config = dict(
    num_attention_heads=3,
    num_key_value_heads=3,
    norm='layernorm',
    positions='rope',
    learning_rate=0.00984,
    beta1=0.95,
    weight_decay=0.0,
    lr_head=0.00516,
    max_grad_norm=2.0,
    warmup_steps=137,
    decay_fraction=1.0,
    doc_mask=True,
)
Each number is 128 + 24 x the weight over its row's rms, rounded and kept within 0 to 255. Layers, rows and columns count from 0. Numbers have three digits each. The size before them is the row's rms in percent of the matrix's.

# up: layer 4 MLP up, 384x96, rms 0.0888, rows 216-344, columns 0-47
# down: layer 4 MLP down (transposed), 384x96, rms 0.0893, rows 216-343, columns 0-47
up216 100:107116133118150090128132138078107125116150114159131151121119155111138127107093117110123171115123125155150131171176126116130135132092112123097125
down216 095:130113116132119120084136141139142196133134054122169146133138131129122093124100114131130144126109110142212099131116121116157143121121164148089118
up217 099:127105121170127111118096091136119126103132123088165133084068119094108128084118125138125159125111109126107128144130127100061133096104117104096143
down217 082:153155115122136135161151136146103113154132116116131139158128116120090158111088104100087131152128124107126144122132134139176158127144124137116127
up218 105:149163156176143107137134139154116145066118124116101149120163118161098127106105106134143120126083147116127099145151116144097111090144079098162096
down218 110:091112110143132137122117140145179077174127107110198141139070120113115111121131152124127116121109150174124150146127165092129108126100122125120151
up219 099:095138108147104096171147125138121088123127136101125128151137105136080160137138121138139148099139150075073158168123120147128121145152127132120143
down219 094:138132065151146122124089144100108137148105083160134135118163156111141142107174099098160118083125084125125155117144110131142130167132156127091136
up220 090:125138132038122093150174114093142122146126110121121107141117160106109117139144116116150138115129113136144132102106121139132144103115108136130171
down220 092:123156167149141098135131104131127115120146117121157128133116108097137118128097151100119130100139175160084089123130139091160133098174162126124167
up221 089:139135084152154089142157105133113147139129097115100152121108158112109131088116118172130154162127083101117097157129122140112167105128130150109144
down221 089:167099115084133124076144110104108141160131144077142112139128140119158138124129118156130151095142136119146122112083186119138207135122118167102142
up222 100:140125126131115109156174133178083115118123126136142159099104142145148095142123138122139121182119173118144125119121169102107115132145156132144154
down222 087:197118105114116148161123133146123149132137141131139150093094115144093066169133140129121143093128131151156123155168106150139159118138117138161127
up223 106:113124180146103097118082190098118103103128133152142147129132107113146100142123126138152156111101112134116159115132148101119149084118109112111120
down223 111:092099098119116114126126099084113130135110108162162120138113106157120134109182145137135141163136133151114102176084117139166179105175115121122119
up224 088:124111123122121146155132148105126130109111105105155176114108097120121157128096127134159152146149141138105122129175133151151145154126183136137150
down224 087:141168120119106126116129142151108106135139170178154119135123169123169142112125135142093134136137083095122135118081134131139153111093088124114119
up225 100:134152141140091108130163070114137124147147108169112129162112176156126075153145149157143090098122122160120170100144113100146144112124112110159172
down225 098:156094180142069127121117119119132118094114164174120166133161105125132145183112141127132113128078128150116140125125083135120155176108128095143128
up226 104:125156151113095078138159123127089100138075138083134156127141167138117095134131109148147109147162175098130139121095118161149125147137117135130149
down226 111:123093117137097147119148140133170159091153153130112187137126109098176113149167127133155120120121130124149102127130112093125140170121113123110159
up227 098:165159172120153143128102127165094159114075141148125117150123146115102093153100134139137123128112098101121115141100155196145095067082121135119138
down227 099:129136130122131117150112098161143090116180148120117137160157099091143115125118146124142100162116115125151148085145085146122155166146129106101124
up228 092:136107148149113156150132095198112134118146101140090117120130081177109103086127095102122122087125123145150117126191109168161087149164135128123157
down228 092:104137118102135124140119164111148137130106137116137125166102116150119093127112122153085135124143144094146152123105108087085165118125093123135149
up229 107:098140171131142135097142100115118138086097134146125100109112100116145160115115094092133139102147133123153128153116152120154107113142098121060138
down229 102:145091110121085166112119061129147146149137137105116144118154159142152101157086140139160152093151116107136104100119094114148185104095129089153136
up230 109:123157114123176139108143125117098163127145106142162140124099136119127112137100097158158069147093150127137157098129162115124166166063112147143112
down230 104:173160139118130109129116134166131110140128149136152148098165133200120158131117141165102137096134120113128156162102113137154130150174130164143116
up231 099:144142098094134086145144074138103108135132102154113150072149133120106132121160103143167120102188113144166178134127099138100148109135124177127108
down231 099:093102135087101119090138097147131137159140162105109104146133110119099145089128115105139116143152151149111150080158154167115137129175138100143139
up232 117:110117144146113126137111105109115121112140118085139176147071175113093116172146112107134133106113105138162125135110145129095080138103159088127119
down232 128:085142150130148096148084133112139143155096093118164125148131148143142162135113159091081110081136109142143136143145119153141101140124132110128135
up233 098:115183109113098123122113155103086126094140123143108118117131129168157105114092151149135121135123184122094144184128106107104105123176084109142130
down233 092:158148100116145142100147126129112101135149131158085085172142138195151135175137093077108132130134136113113112140158129119094099132140149129113077
up234 096:115186123137143110100194086114117136070135127125156146148125110134148145172130108145148153135153151103124155154108143147144142161119135106135161
down234 100:117118150087153097102121126103130092100126111113173094116122139131106145096110099094144131131129093144134204131149145123091114149142122142160088
up235 101:119120135115096130115153090142161142126107119120130114157108146092110105098114134080144083111136186142146147090105109082115113125115112162135116
down235 108:149105105126137110142134132139103117153100151145125104117176118076109129081150117118127117127152153124110148134150137059143118104101079123147124
up236 090:166095142107160124153113074099113129133109159100162157114094127129136103128102097064096107123142101104108141134162112129166136115178117110138159
down236 093:132141125087121067155124149098113131119127158126155137149119136159075170080105116097152143129169138129138135176118130118187173114147152100100131
up237 102:112164184154136142106122128125109136099129137104119132120139104124148111112145145110136141109162194088096172141127105114129115135136143120090151
down237 095:168134124145175133150072121142143069123090136127155085144080109126165116147139120119152123112107119126101156105146147140118146155094138128123140
up238 089:113118120136187080126149125063125117157127115129136122077127125144105158128131139117131129117193130109155097083099140133164127122133132154116144
down238 092:116148147175117138115134152134163150078138144149121074155158128133133124119133119110048129144127131104097144149107125124132099118123124158185130
up239 102:141149118156157087124117145130158096085127119124103150162141119077117124083127123140081143132158183102105124102111129140151141128078168150156158
down239 106:164169111103137082137110127125164121150109109179142140132123114117126074108158154123126135136121143139113146132169130107206105145146141176125125
up240 099:116141133131133103112150166114098137151092104135140086110156128149117114140127126150170149107156090113117153154122151162175118121133106143121099
down240 096:119107164170137157124129113120126086193125128128101169108107130131129088129168119120126127169110123124143138094151117129111096154164154143085114
up241 087:095194153103156128123153099092125135111122085123135141142135109138144115114140136150147104130117143109154112139096153159145120148041076161098137
down241 090:116111186131158129144082117112097171150157105145135199136143112154111107156116096143145114144148124161125199146108138106132101124133118146081126
up242 105:097160145169138148139141091084131116086130114120112123115118147133098119096125141122144107129109098079153107129089178118144122122159097122079113
down242 097:151134153127119098091103145165164146071164081119142126146124151156153127115158133148132101090140101138135147134102134143125052126093174157088125
up243 102:127130100108136147097103115114111116091135084138146118123142150123117156127178100180171098122158117137077129096118119143093158132119159143155152
down243 089:115116157135110110115099174134146176152155143109091121128135104122156125182125137127081106146153136128145143098154125155094130147115084111144119
up244 119:152108123138088178114132155184160110136089173124170161102132128130126100108086164114135160109146188148110114099117126187132128137135110110137099
down244 116:120130092083109161111118098132120124126135136084101100153151124127128121089153160168114153112127124118126127083159198148138127108141089128124148
up245 102:151117085124114116133104101122129202110123128150128111087145130094099122126074111158158133141113130122178143156125114126089102102119113128139107
down245 107:131097077122128139100109159124116165128124096122125112091162129093105125164132120123129102116092129148128102168130139126142103108132158105153090
up246 104:096134131124160112172163124148099077087110112119163117146128138169142099129126166128132119111109154139159158120120133122143079126182114116103112
down246 096:123138106153172131125147190119122086090125144120125101123135121149133134174103116160107087098151107150155178145110132087123115099115119132165087
up247 100:100119118151096154133076108172143101082115116136144153116118139175134108121095092184126140119084149104138162142131124135064136160120133112098143
down247 103:085097083155121167088098130185145100132138103098123108129147124133131148092149100124104132148119154122150120126110121132076156174087137157114135
up248 110:095124111121146100147125133148145135165082105087108095076093192129109135122121125186143116091188115094113115084139126122117134124155131113127133
down248 108:125105100191161095115121119120133108134095103118113162173072106110126131117155124119093101132139109116113143120138146143175116100136119137133159
up249 109:122134106152143119131094114120154127130093163108056127142101132120123108101109085112138146152112096118122131095138135128128158123144109133133124
down249 109:124128133121098159139100109124113139143092133153105132130144113142141132129136137100103157153124089145080100146118122158148134147143169150139133
up250 092:101157076118116084136126131120128153095102122104108118153083114117145118122100112082118121124147163106110153128084100118128132160122110130121163
down250 099:108108123106130113107135132128124092136111138105142138099146132105173126151141141157126150132130131111140081147159118139122147132141094087112163
up251 101:115118096147120138068190112159134117138116105108121124144105143118080073137125082130154132120094159145101118130127099096118131135145132114119099
down251 109:170076100142153150085138127159142120140133093135113073122131154123162101136123125141108109159128116141121098105118142099110131123115123143105145
up252 098:134152125142113104100122092124161118141137162140063144107113120159116091131130087106127136109126186111155152130101109098124103084186126145109106
down252 101:132146173108122140101140087136095171127128144162121108133114172166078135177113135146146128120109141106131100088131152067142139125121138134107085
up253 075:104163125138107105148111110147153143141121157092143155190130134123101151144107147065161146126169163130133136124145102139092116159107147125118138
down253 087:098108146103147156117140151116086120105123131155128137108149115111175161089134139140115145173099101128085130118122107124139117132136117104136154
up254 105:170143164133118129065148094159079114119131121117090147125124128158129126144098118103134157107137130064067107124138119141112112109152114108149078
down254 115:150111106150136151117132149116099108119156112104118092135088146144125132145169130173123144149169147129115063146112123123137144145155087122138087
up255 096:138121122055151109167133147128128157102121118132091133118090140102135117112126126116159139091152150128107121107122169122131126100137118101156154
down255 093:107134159105130113130141128091161154118099111143138126110154106142123135108085133129140120141123107109146133163138119104171089112145153153136095
up256 106:113140138096145142180120132142099101135113119075164123152097141140177112151120126124095144110141112100151144149143112113129087093155091124154156
down256 092:152136124143132121117176115124106143150133111146137088144106119151154091132132168102153148123103128114072113104143118158095157124134095144147184
up257 090:098122122103128133135065123114141110098105145155138147131111159082148105145117115089115113100150104122184142143124100089140156144170148108107123
down257 098:122149113105116114157057101125133150126138191108129143129122112121106118156065121129078129124140163160091099138145119157154119125113100126123144
up258 099:120086160162100126151053157156143112109133139132137136148097150118171162099131120119134176130110128136104100128121102140129125134157138130141137
down258 095:099149114099182146157122140166121104116153118161142139163143105126102158110146087106071133113079130130132131150141129122132133176123153123091135
up259 093:160139110144133122163137073132150131119154109092177124095106113115093134137129086124122157085096159124116156137068104126106141118140149133115135
down259 096:135106130168112103133147150161099097164134121138192122101150145103131117161162167110121140106155161070136129118126084113147113136101131094113150
up260 101:103143094132138139132164118138162115156086146100108121143139122124112089171121088116105093106137154109128155141143097103115160138115133124107122
down260 097:130140132099138119148120116123085164152128155104053145129121148124145095160150094138158115113127101108128117125135090173163153153095153146114100
up261 090:146121154133135104111167128114100152117114133106152112120138126075087108132134151195155167158175152141128127104155110122138138106117139115110079
down261 080:109173136153155151139112130118117167111156121157142120103147132116088134128114147164120136134110104115138161107120125171110133130093114135099065
up262 099:115150149139113155069141117131135121087149147165098133122118157166141116154102123161137133135096154153113105070127129102108130128100099131114126
down262 096:149138132129114125105150121086120150106156152126108165102133150159114123108135160102139146169171145115155123171131120115102174114112111117096084
up263 098:143098137146134167119111128112140117079144143127127123062112137105137102158074110082120159136133131136135131130140109115125120119140111133128150
down263 110:110118104128113088137104127075105139127151126123184150147122122114123132159131132145096110122172150124145112106139131147108163156132108155122102
up264 095:133118160132136167041161130140157105119141118134180115149122110121112112143128152156126103118166125144147116139134144108145172125130124122096097
down264 089:122123118113143092126125137139100151181107143143121111107136119121123147120098153097092162163128138173146108053162106190148122139118129097135099
up265 115:113158152136131134182139143111127084111148111117135123119140117152168125091135142126143140120144134155175152160136118123077138100095139127150124
down265 109:087142099110102146094110110134137131144092128148117119119169119133156126094140140151139140144151140129154133114118133130158089114129123089169126
up266 099:126148154122133123120071116172087159098150178107075129126117157124132097118153129164154111088113132120129123115115101112151151117097090101119136
down266 104:107183107166151123128118114183100137131155172120134080131100139100131109140152136099111132097133133149088142111100106158142117157115088109096140
up267 104:184094077140148162146127128101154128112135123149103127161122139090139110128120134110088139126114163184129152138143139084085117133144086159091139
down267 099:170119141160119116111103147143138143170186112130129115111095140149137107179147119126141132141106142191175096114138134106134137159166142127110052
up268 079:171153122133127149097073129128169143093111137098128137149117129131137139099125131112109121152106116128138171129138115155131115113108125161126092
down268 087:133109117123103122152132106150154086159126125112131142133149139135071135130125116087120105101092154136101125162152177154107134129156122132128140
up269 096:128141128136139112088174100132104140135107106116143112132122144097139160112155151089109146145129132106115120104131130125156101137172108188088169
down269 087:124132125167163129151134140122145124150119090164158094132095121161195089104097145105130127114132100181159081192101132132122089153106145130142096
up270 099:147147150091103126102082099113129124089106086129121123147134095124096098091115150071168093094155117106158154100131126134109146096079123130133137
down270 094:093130128105115162108107144121131119120149107121143100115109100140146069122104099157113101088097169116139086151153160142135140123153163122135161
up271 082:141149137129153085124130140143103107110149162152137154140131123120102084125135117125161136097169068132117180144119122124134130109159126149127110
down271 106:151133100096155143108113174128171127126144129136090130093157118114087154136107143138145120164137138168138103132125110159101123150142147117152088
up272 123:135135073162119134130132125129100129147167125147129151104104154134163127151132110146162117148122143144114119146127172177102120107173144159136147
down272 133:139137144127106127142157128129109079095130129117104145106121127110135154144106092177126152112157172144111107147158137163120086122159138169113146
up273 101:162116136113075114094140158112108118087106097107155109153117135166133140137113173135142125122130146133161149171145087150119191164116148163148119
down273 093:127138129097153111132101125163143146099170186138077120131143124152120083169161112125097116145112107113134140112128161128149109104070098114095129
up274 100:131143134099124115120152150123130132132141127141164146094153163107117139141107148169129182080133133138132081115152157123181108077158124131121135
down274 111:091106103114142146206139150081117141122147126101126109129087133145171116099122101112129093132114126112113133133131176109142141133126097162115119
up275 105:129147096159159158110088174131061124132098142132148147114115114168092134154130125099135118080141160123123204160091134133136134131143156165117157
down275 096:108138139100103110106171131105126121096144145117125082092132167135140151165117130132130136140102136084110095082160156152124160063120131103127158
up276 094:099147126072107141159139090138163117160104160104116101143126145169105153118128144123158124117107166103129117104143111126155127078120150130156077
down276 098:137121171110132112094149107137071098134081139152131204136148126137132148124161084129106136101149114142144125145122151146079133095115106101155123
up277 091:142112093162145104158190109104113125130122111077089142158134148130106165071127130145156136141106134109058118145128146139085154146164107096108113
down277 094:123134133088090138101088145153144136140152146129132126099127089112130108179156107128129135121137113160097090151135126101161146107168157102105119
up278 107:114154145106119111118109102097094115119134096116148110119129192104096114181137118089106124121117150128126137069129108149182129162115119107098142
down278 095:163062122120109127071122161120088160102111141154129149142107134134108132113148132098145113155086085141129134125113098133143116106110127158151088
up279 093:122116169135143119112166161135100133137156146110141104111130105107142148131136127127139144118125110139172188162140117116136122110143113126103140
down279 090:115113093083138127146139111101142148149126125094071121133141144170149125114146135097109147168130099093127165135116140136112149148102085126153153
up280 079:105157122099116102131094143130122139138136104067147156181138127167110108138123130125131129117146166141156132154130140173126128147108110120167130
down280 090:127119139127126138093175125154114110098085116194148109082139087088156161118153096142127117148100110117103118109141124115134117113147106111130170
up281 106:119188156155115113114126124138131118129142116107148101101150129131137107086104129148137156118189168130146159142125131124113186117139093160097138
down281 103:113170088078141125155097143144097141156114184158139112111149130143138156156103120143113129115142179118137156157104122126176150152120111118159099
up282 113:127151152145110167065120114123111131110166143151145157129133145122121081153130124144139189133107139180137150145118160172150100099121147122136129
down282 111:134143130129120138096141137122144111146187143128156115114141132112051095126122108117157154121130112131122166137140135132154137130158154119194150
up283 104:137149140126145171116100133090171120131132181144141119109119143125128187142164152102141163112121127140136146123078121105143158098128112162098118
down283 109:120109128140104111090171184117122134130082150143186154143121145124143147138146134154090100136146128122151110111111150125129155148143104111100114
up284 095:189085144126118110176119153119125180134092156110102135089117130112114122119101138167185130109121100142134140105120133112122126142165077118153165
down284 091:128173086047134142139086114136139152171131141151123166134165129138117163145113146101113127114134108138118094133107123159153172119114169155162094
up285 107:106156134139107103143131110103138135129133157096137112116103118149130079149110149146136124108110151103125151190130150112082124162161124127125135
down285 121:097162087141069108098136135116158180142134175135127139135097132151118086120119155124176102127107129120131152130136123108114133142147115115111127
up286 095:187142144155118133141123157092092165118140083132151156163117136107086146125102165116142137146132179144126130141111128138172144141116096161150135
down286 098:110115157127174115149091131139123052131104139124118076124122092137167114119133138137107108154123129147156103134149132129104085175152169098109138
up287 113:143157083166096094103097129107095152106116155080144143116113161101129157117129133109150164129114113125146125096101105145132113126143136164178129
down287 118:125124110150169133100131097097138146138099163123109161114130111154138150141131122191138104127106110156167145097102133150122191112149123124151105
up288 090:160101125188142073160126142128097115138114154099114135117115139112156135136126154147127147123148121132179124146170136145115170119149151159140112
down288 090:127148090117112179091148132111148179127098077165133178153147157132155106095157163136127138128123171125106129141087117092140101148105114136098174
up289 101:138107139078124161173158132090164123079146119111103114151122142095148144092110129116142123150146170132094118153158118158074127122167165159111086
down289 103:169127111109120125161098119109145135139141112118116133146116103119179115129139126119132120134091169094122133151142082113107034146111109088124130
up290 100:181167151144131136113122118067114112108133139135158166140148088130197124123170167134124081134109177172158116121130136167116111138133128131151162
down290 092:111086130137087129133108157139114108142168161113122120111127121114088129142096082085160146135169128144099133112132127096125127155180127138102075
up291 102:111144156155144075131138107120164113146104140152124148134174132138130126123132154109141170118170190100141165113165105097131127108157165173128144
down291 114:084147136118152151135124125108131137109124132099109130095124118103112102117086121149125153095145173142130161119115122138161135112136102173120152
up292 094:139130146086135177096108132100126122083132092128127161124164119131121097146122091125072131124107145072111116136150108150159118147127143088149143
down292 106:155147139158152098161131133162128131139133127118129121098175146136084068134073097130106152110156122155129133127139094127151106089118112128093125
up293 095:173145114150115101127166132136135114120149136135127129134119154128174119104143127135167114111118174163122131127117129115085093098107115143132146
down293 098:143118091139121130121108140116148092151086094128120114156172107075131123090167133170112138090157149155136126118130120073111126090118139132115147
up294 112:134162092168127165110143088084120125128070117126157148105127151141066094130167110122143089110141099104101151151128117148125154110126121147104127
down294 111:124149169155135095122161130110105127104123115150187125097125118123142141130148090115158118073101128158155139159093143097124092111147158119101108
up295 097:094131113099126130158120109062140125129104117087136137109141127149136141133131108138139144084088143126133147120101105090163068121104136127098138
down295 095:136115118128069143128156127105135146138103119149086132133159133168136094135134126078121127132163145126162118153095082134136164116130094103137095
up296 102:142107070123128145145127127096144105127136117131180130139114107163157096129096149188163102141102140131123123148124141141127159113127106115165187
down296 096:170103109109138140160121095132096109148101142114101138122107159091124137110073123124131132087141137104114116152099133173124126143134171132097128
up297 100:174115088173086126138140129115135106103149105136092160140111132119175101115135171153115140126103122108155129168140189089124140101124105104161165
down297 104:094116131105160095138151179123128143146097138109154113162141086105168118131094122116143130147141110133105101144120116139169150140120158133154128
up298 092:157099075182134116143111087106164149139123129096123114135101125136112148111113106153106159160155172090087103147141145155094151082142138126146148
down298 096:139127143132109114164142129132118118109133145139161122164150100128123097126128105079073122111149094129120121145144150087143111142145102124086135
up299 089:112098140158117133137151097138090098124130115087150116144094155113182157093131112151096164130097134143114150115156125087134141127163135147128145
down299 095:137094128124069111106139090162082110133107137141176127135117140091157175079142155095129170125138108152139120135125149161119142135119105145158114
up300 104:123180125095189151125112154148143121075098124108109128137131139126129087150143178118164137159081110145140111145142144131116127164104114149122153
down300 093:117135120129078133134141105117148117132106152096116147113150130154122137152111144143103136108136162077137143088137126133142139136127137134150178
up301 100:120133101125139113078116121064109127158138138115138140119096135133108118092186171125111080123138135119122112138135088124117128144096075172099152
down301 096:108151140146139160134179107142132114163121118121160090129132119109117114107135126126163133124099142131129149093141145153140130133142081111106109
up302 093:133122148101098101148100104127158147077129132122154129161104111114098103100125097080126108113110146147173129133121171118120137120171148126145154
down302 089:110131112154096110123133166129134148127134136145115132146145134114162108155124137138091105104140121175119065159126185088111119137156111137142141
up303 098:137182134121121139092125126124140093120127135112135149109105177139134116124110135133094102143086107092183127163112154137090134130111082102162126
down303 107:086135104139181133151110071117170134150115133105138124139168107122107128134113121088111081141097117151107119109140146167149148089133153102146148
up304 111:113162134099169121154155120147112096115105166130135117130129112137113073114092085129106153157140093073173138139123142096115135149164128133101124
down304 107:100113124120125087123121140156127116119125150138131143132157128114163065084108123156091114117152113103142114122147138110161099149136150127132093
up305 095:100120192124133135109129137157104103124122102123136171135121120129086100103148165152138122115130149121139126155103145159172123114094134106129122
down305 093:152120152127131127163109132112142152118139129125103129150155109109129116119108092150120098133099151121111167085173139112106123132123156166092108
up306 106:124139137098106142088097141182133122083121125134123103158118154161133128148174154150128088152133172104121129131169140189077144145121082168127134
down306 095:141122102116119161125112117125139115122134110103085140079111146130146097139149139130065158115113131134143117101156136107124132116090098111122102
up307 100:093158164117124122091162077127163141178167153151143180117104129132106135122134154161144113126119123122085102130155139126165075134146125138116146
down307 086:129141132090133099106133126153131138152086105144118120085122106140113144143159114102148157157136161105188124102119135076100116133122120111116131
up308 108:122131102154160115116082152127109090108090105094184121091099148147130090130099128164126137151139124119145196139079110125127148123136099146145141
down308 110:097093114098136121132142146124090092103139122158170146118083119167156094075073132117107128114166105136136154130083127127120154168130127146125147
up309 092:111113147129113128081099134122080150133102169129152134115101125132106083096086106089157148093150135101103182158123100155114132102152149124125152
down309 097:122113113123130133126109140123129103113134136131126160158133141137116109096105123131165109137101144164129132130116174078086138111166187165114121
up310 109:161144128145154121099145110101085109135133104172097128139117151123149136092151160145151095140089184156132144108111149124153082110055144140155101
down310 107:147152121134108121117159113133139143147113131082146150105132136123094140183114159140095199100144142139185114119115093144159109122081170117127140
up311 099:091147115125128138101152118090097122152107114080143142093132148137094136127137163104161106099147142084095123135111108142157132137139111125086105
down311 098:122145089131092171128173126127116100137087140111134128115152148066142127142139132163127115096118112144111096127120138129161146148082108108163139
up312 104:092125131148149137125127096049182148145130134153091130122136178127153103113128125159173123095142166133125135128108124114115151151122087133135115
down312 106:120131153147156183200160132125154127136111140144080143113127134141117069156110121143112128110107164143123150115136111144095176151102116147132089
up313 107:121168105129090121139152157151132117134119147139108073135130167151123134083126132110128137135121127084121126110121130106084113142131095160089148
down313 100:142095075148113158099123157107124154116161138142119145155128139127142100099151117079140123134084140128110113142154127135067091119128118135127128
up314 096:122136153121169107122115132126116118143112179147128106146095147108122137122108092138123134151098152121127139131186114115102105063191149125119129
down314 096:138102088171116097112113104133094095172126157156146126130099156116164139118150122110129122078123132176094127090122147160085153082107138113141139
up315 105:119142168146140123112133121072132129094112105109146132127090108136096138141128123099123115102098127149134099059089103110147130167120109112127117
down315 100:137159170117164115099152129135136110174120140120130146117124104095100159108139129089126146125158108127131149115151126164111108132134125188111124
up316 095:125161110187172126131108096121113138116115153122119112128163181139160130130142162169125131118115160103126118136148071129086153101111091108109158
down316 101:134158108077110139141143095153162133137145106101124112136094103161067162159137090108172118144096127110131164147143123104132108151101148170137125
up317 088:133175150085079085094108129122143115117136094164169130143095097140199116113090112124155098106118187129111121114078140083139118135139120141164134
down317 088:156087129122131160153097122188110126159134109140093118161157157137110141109128137122140119155104105157127113135190098095108158148146152078144110
up318 091:111125131113149113186146142132112121094082116165085110106105124153155142110118105144126126099125140147102125169176115142121093136118125150092159
down318 088:119104156119148126067107087105166148126103147142146111150164147138137125116100088135122118133161103126112132098111142164113162144122152156172120
up319 096:123148112132118167145080128137168120099163137133083155113085129152114147092135135127124095095128111105146109127120102152052100139138131105151107
down319 086:128100092123074125160131131117108119120155139122157120154146141116127108135127107118124132130122137142101132147100182107086168122100162121125145
up320 095:117130160105146136147100097111130113114138124140153144160108095122128113112144130169114120137175117131092120148123153194105141170144104111168164
down320 096:150133166161143167139143098131115177153150105151108090088144096176089121165094093102104128123133144126125131124112125083120157111150158173117121
up321 090:150135116139086142101109135139136097163113139149148126150086120114151102167161129161104174150131147154129127141163132143088108140157149148132104
down321 093:127081147137115108102132109151152100147103153099123176151102099132104099122153110155114143125065142119102125155151135110156123121135105176133125
up322 091:158159157112117115137124145135124126076132155106132120108089111102117129146082093123173071119139137121109104046134104102108106145100143090131110
down322 088:097125091122104114174141149123134121147160096117114061132136107100107184111134122149109121146121092113136136151094134111138144145113137121085155
up323 092:146106122131126126115125123157126150136114141093088168091101164098130103147152112119118167134123123159125126182127115156159132116152151112163137
down323 101:126115134104136139150132116129071147131128130127105184153149106118196147154106110134132155090127093126124131150096140140137115106129140183126089
up324 093:123138115127138115127135112139154122138116157135102119106093205137098123119122119104115106130122161085087114139150118087127124129107111135176144
down324 098:173089168184117134092153150150097130121162110158151129105098174148148130127112105111085144140112145117132147119125141133083155136153129137143107
up325 101:131136148122165159131098106124150101129092092142123110113138137077132167096144129138113188134121108119135069131137161136091146069129125132140133
down325 096:173147110142125143124145119095139112124150133105126136083114153108133121096165147135128118073103130130137075126099155098137122154150161172118121
up326 120:154110114100101156181159110122178152109147113114106158119141120140108144116138133161189127099128135172093111111137100121146131085160142131135117
down326 113:127124118151086126128141115120163115138150142118099118157135149125101160140142131155134136149137145138175124054145151100105121138168105103123142
up327 102:129121132135182118135139130118143136144110127122120138122119106107158139138121147127168132123148148164129151141167131142173081122133140144126108
down327 110:115120169115156156086125091132148098124139139096141136140099102111133122138099161159102165154104121120102174090139129150134129105078117159128126
up328 096:132134123140151119120138148136162144124116150143128144115111111138104128104160165112118108174126194122077097131129121109116087138168113126114148
down328 102:091172081108066100127139129144143121144127140140122122093141121172121101136150113135146124143140094121140142146144128104134140181123109129130116
up329 095:099116125161146193137128161120126137109148145142123122164134132159141094133124186132131166092147123140111094121120143096123139132145107131104130
down329 093:098152118128170133178089094132127146136161116154163118101108152143127144134080108136100117118106124129147165102129091106125166135129151167132106
up330 087:157140115132159130138092127125120100130121099144177139114105128093139076141109127128121138138154118169131104129167147179185095103133132139137119
down330 088:116123171141089144100142122141134175161127136118114125094153119135156170105166152091119099130140127126146142147131132114070128160156067143114102
up331 101:143114139113126123155115083116127138159107122104161132141155153134137109081116095142147154147127142135162136140133157146066116080136128144137136
down331 096:137120154105110130181171136125148116106177086151131121088090118146099137145156144123145160175106115138131138146138088131129086113133133137162166
up332 104:069116094143153106109130155153180136115152097098131134136146166118146123120109146166156105145096142134121148110091153060121102102138102133096131
down332 110:146093159131145115101137100185171110152147138105093132089162135139167114118106165159144142137114116109150097128104137069101102150073114105118130
up333 114:111152123164157116142104125119121115167108111146119163106085146136033121152118115126110143154161143095137106124157090147108100088175111097142121
down333 117:150158146158089104135120104160125118161127133127114145125072157142103142135125145110152133127162121130176118114115127129101127100154091119116188
up334 114:089146113103154107093123097153100135114110098106132125156142123118059107103100131169113122119134125101128114128143150089091164126087115123136120
down334 111:107121139147147099146130130174109130129144105140143097138104121117101126117148119165111170138129153106115082176126146120116122171131111117157120
up335 106:097129090088113139136169092124128100118130121075109139137099184130146105158099072124137115138112123152125153156168128078118111150154110133107121
down335 096:099099129113124143117106170131116165101136139141154116147137125153122149142150082161104160158139158165137158103067146143136113130082095110149134
up336 094:139159114122104149118122115112081068120110136116124127130136141120135104114153099137169115147121150180077165145125136115123150108160125125159101
down336 104:098131166092146176126122136099141119097073081125129155139166129122129196097109131129162119123111166118159115152128165130113103138123125128184109
up337 104:091152108154107144118143094101091121123161120113100164118121149089172125090124120119121135116122162116118154145132174091117131136116126138179148
down337 104:088090129129142066122141079148128139129162153145144084122125097113092138115172109124141094085114126145114144129125165126104100133185113148131124
up338 097:100137144133111107134196106140114105162140084129136101184122105122077137144120134150108129107120127112137132148169138122113120135120119140116111
down338 095:185101135096138178163107131100144120135148128124164102146104118146089147168176094125147117140137096129131147123124101073088119124128171122077126
up339 101:118091139167151144095137116139160107108098161146108120141078161104142147150141092100134148103107106090153166091178131067109121124140127137128107
down339 100:153107119141121151151111114161148099130103170134080146112124107115101121161117127118095177158127152122096090126155100147110156145139143104129102
up340 102:118143068127135149143141142148193100122118101097139104164122137092123143093154111155109107089167135163130157103102092138126099133105166156142134
down340 098:073160150121153149137117115126142148133141128134121112165116122151142113122058141099137141162092147110122116134116095140138109163127151107173109
up341 099:121080110135118119121110140127100100116120097126181134121112121100107142138121090146139131110126114102148156123101119082063140138148145111118143
down341 099:133094118152077147143166129134162159105144113130154134150127162136109112104147131125154118148121108118154144128105153075149117118139126107083148
up342 097:159131104087109155124133109089137118104118158112141128145127113111110098142101159090116103111157118145099109154151122158144111136076149117152095
down342 095:122118161162126108117117135144113146120119133138154092125144117098102127128139145134147131162142100127168151134106119062137086137139113155126125
up343 100:186163108085079121164127088142059133111126134140130142127108117084131119101081105121112103124149133104116161158149139154113094176131087151156156
down343 097:092080094174110123145183119098132149161150122102143109085120154154122112083112175091088110140171134109134104136127151099167156112135112144102100
up344 101:162098115146165156103082132150102066121148154121148166150085115145163159118126121117155144098137095138073173121104088111108106110128167113157123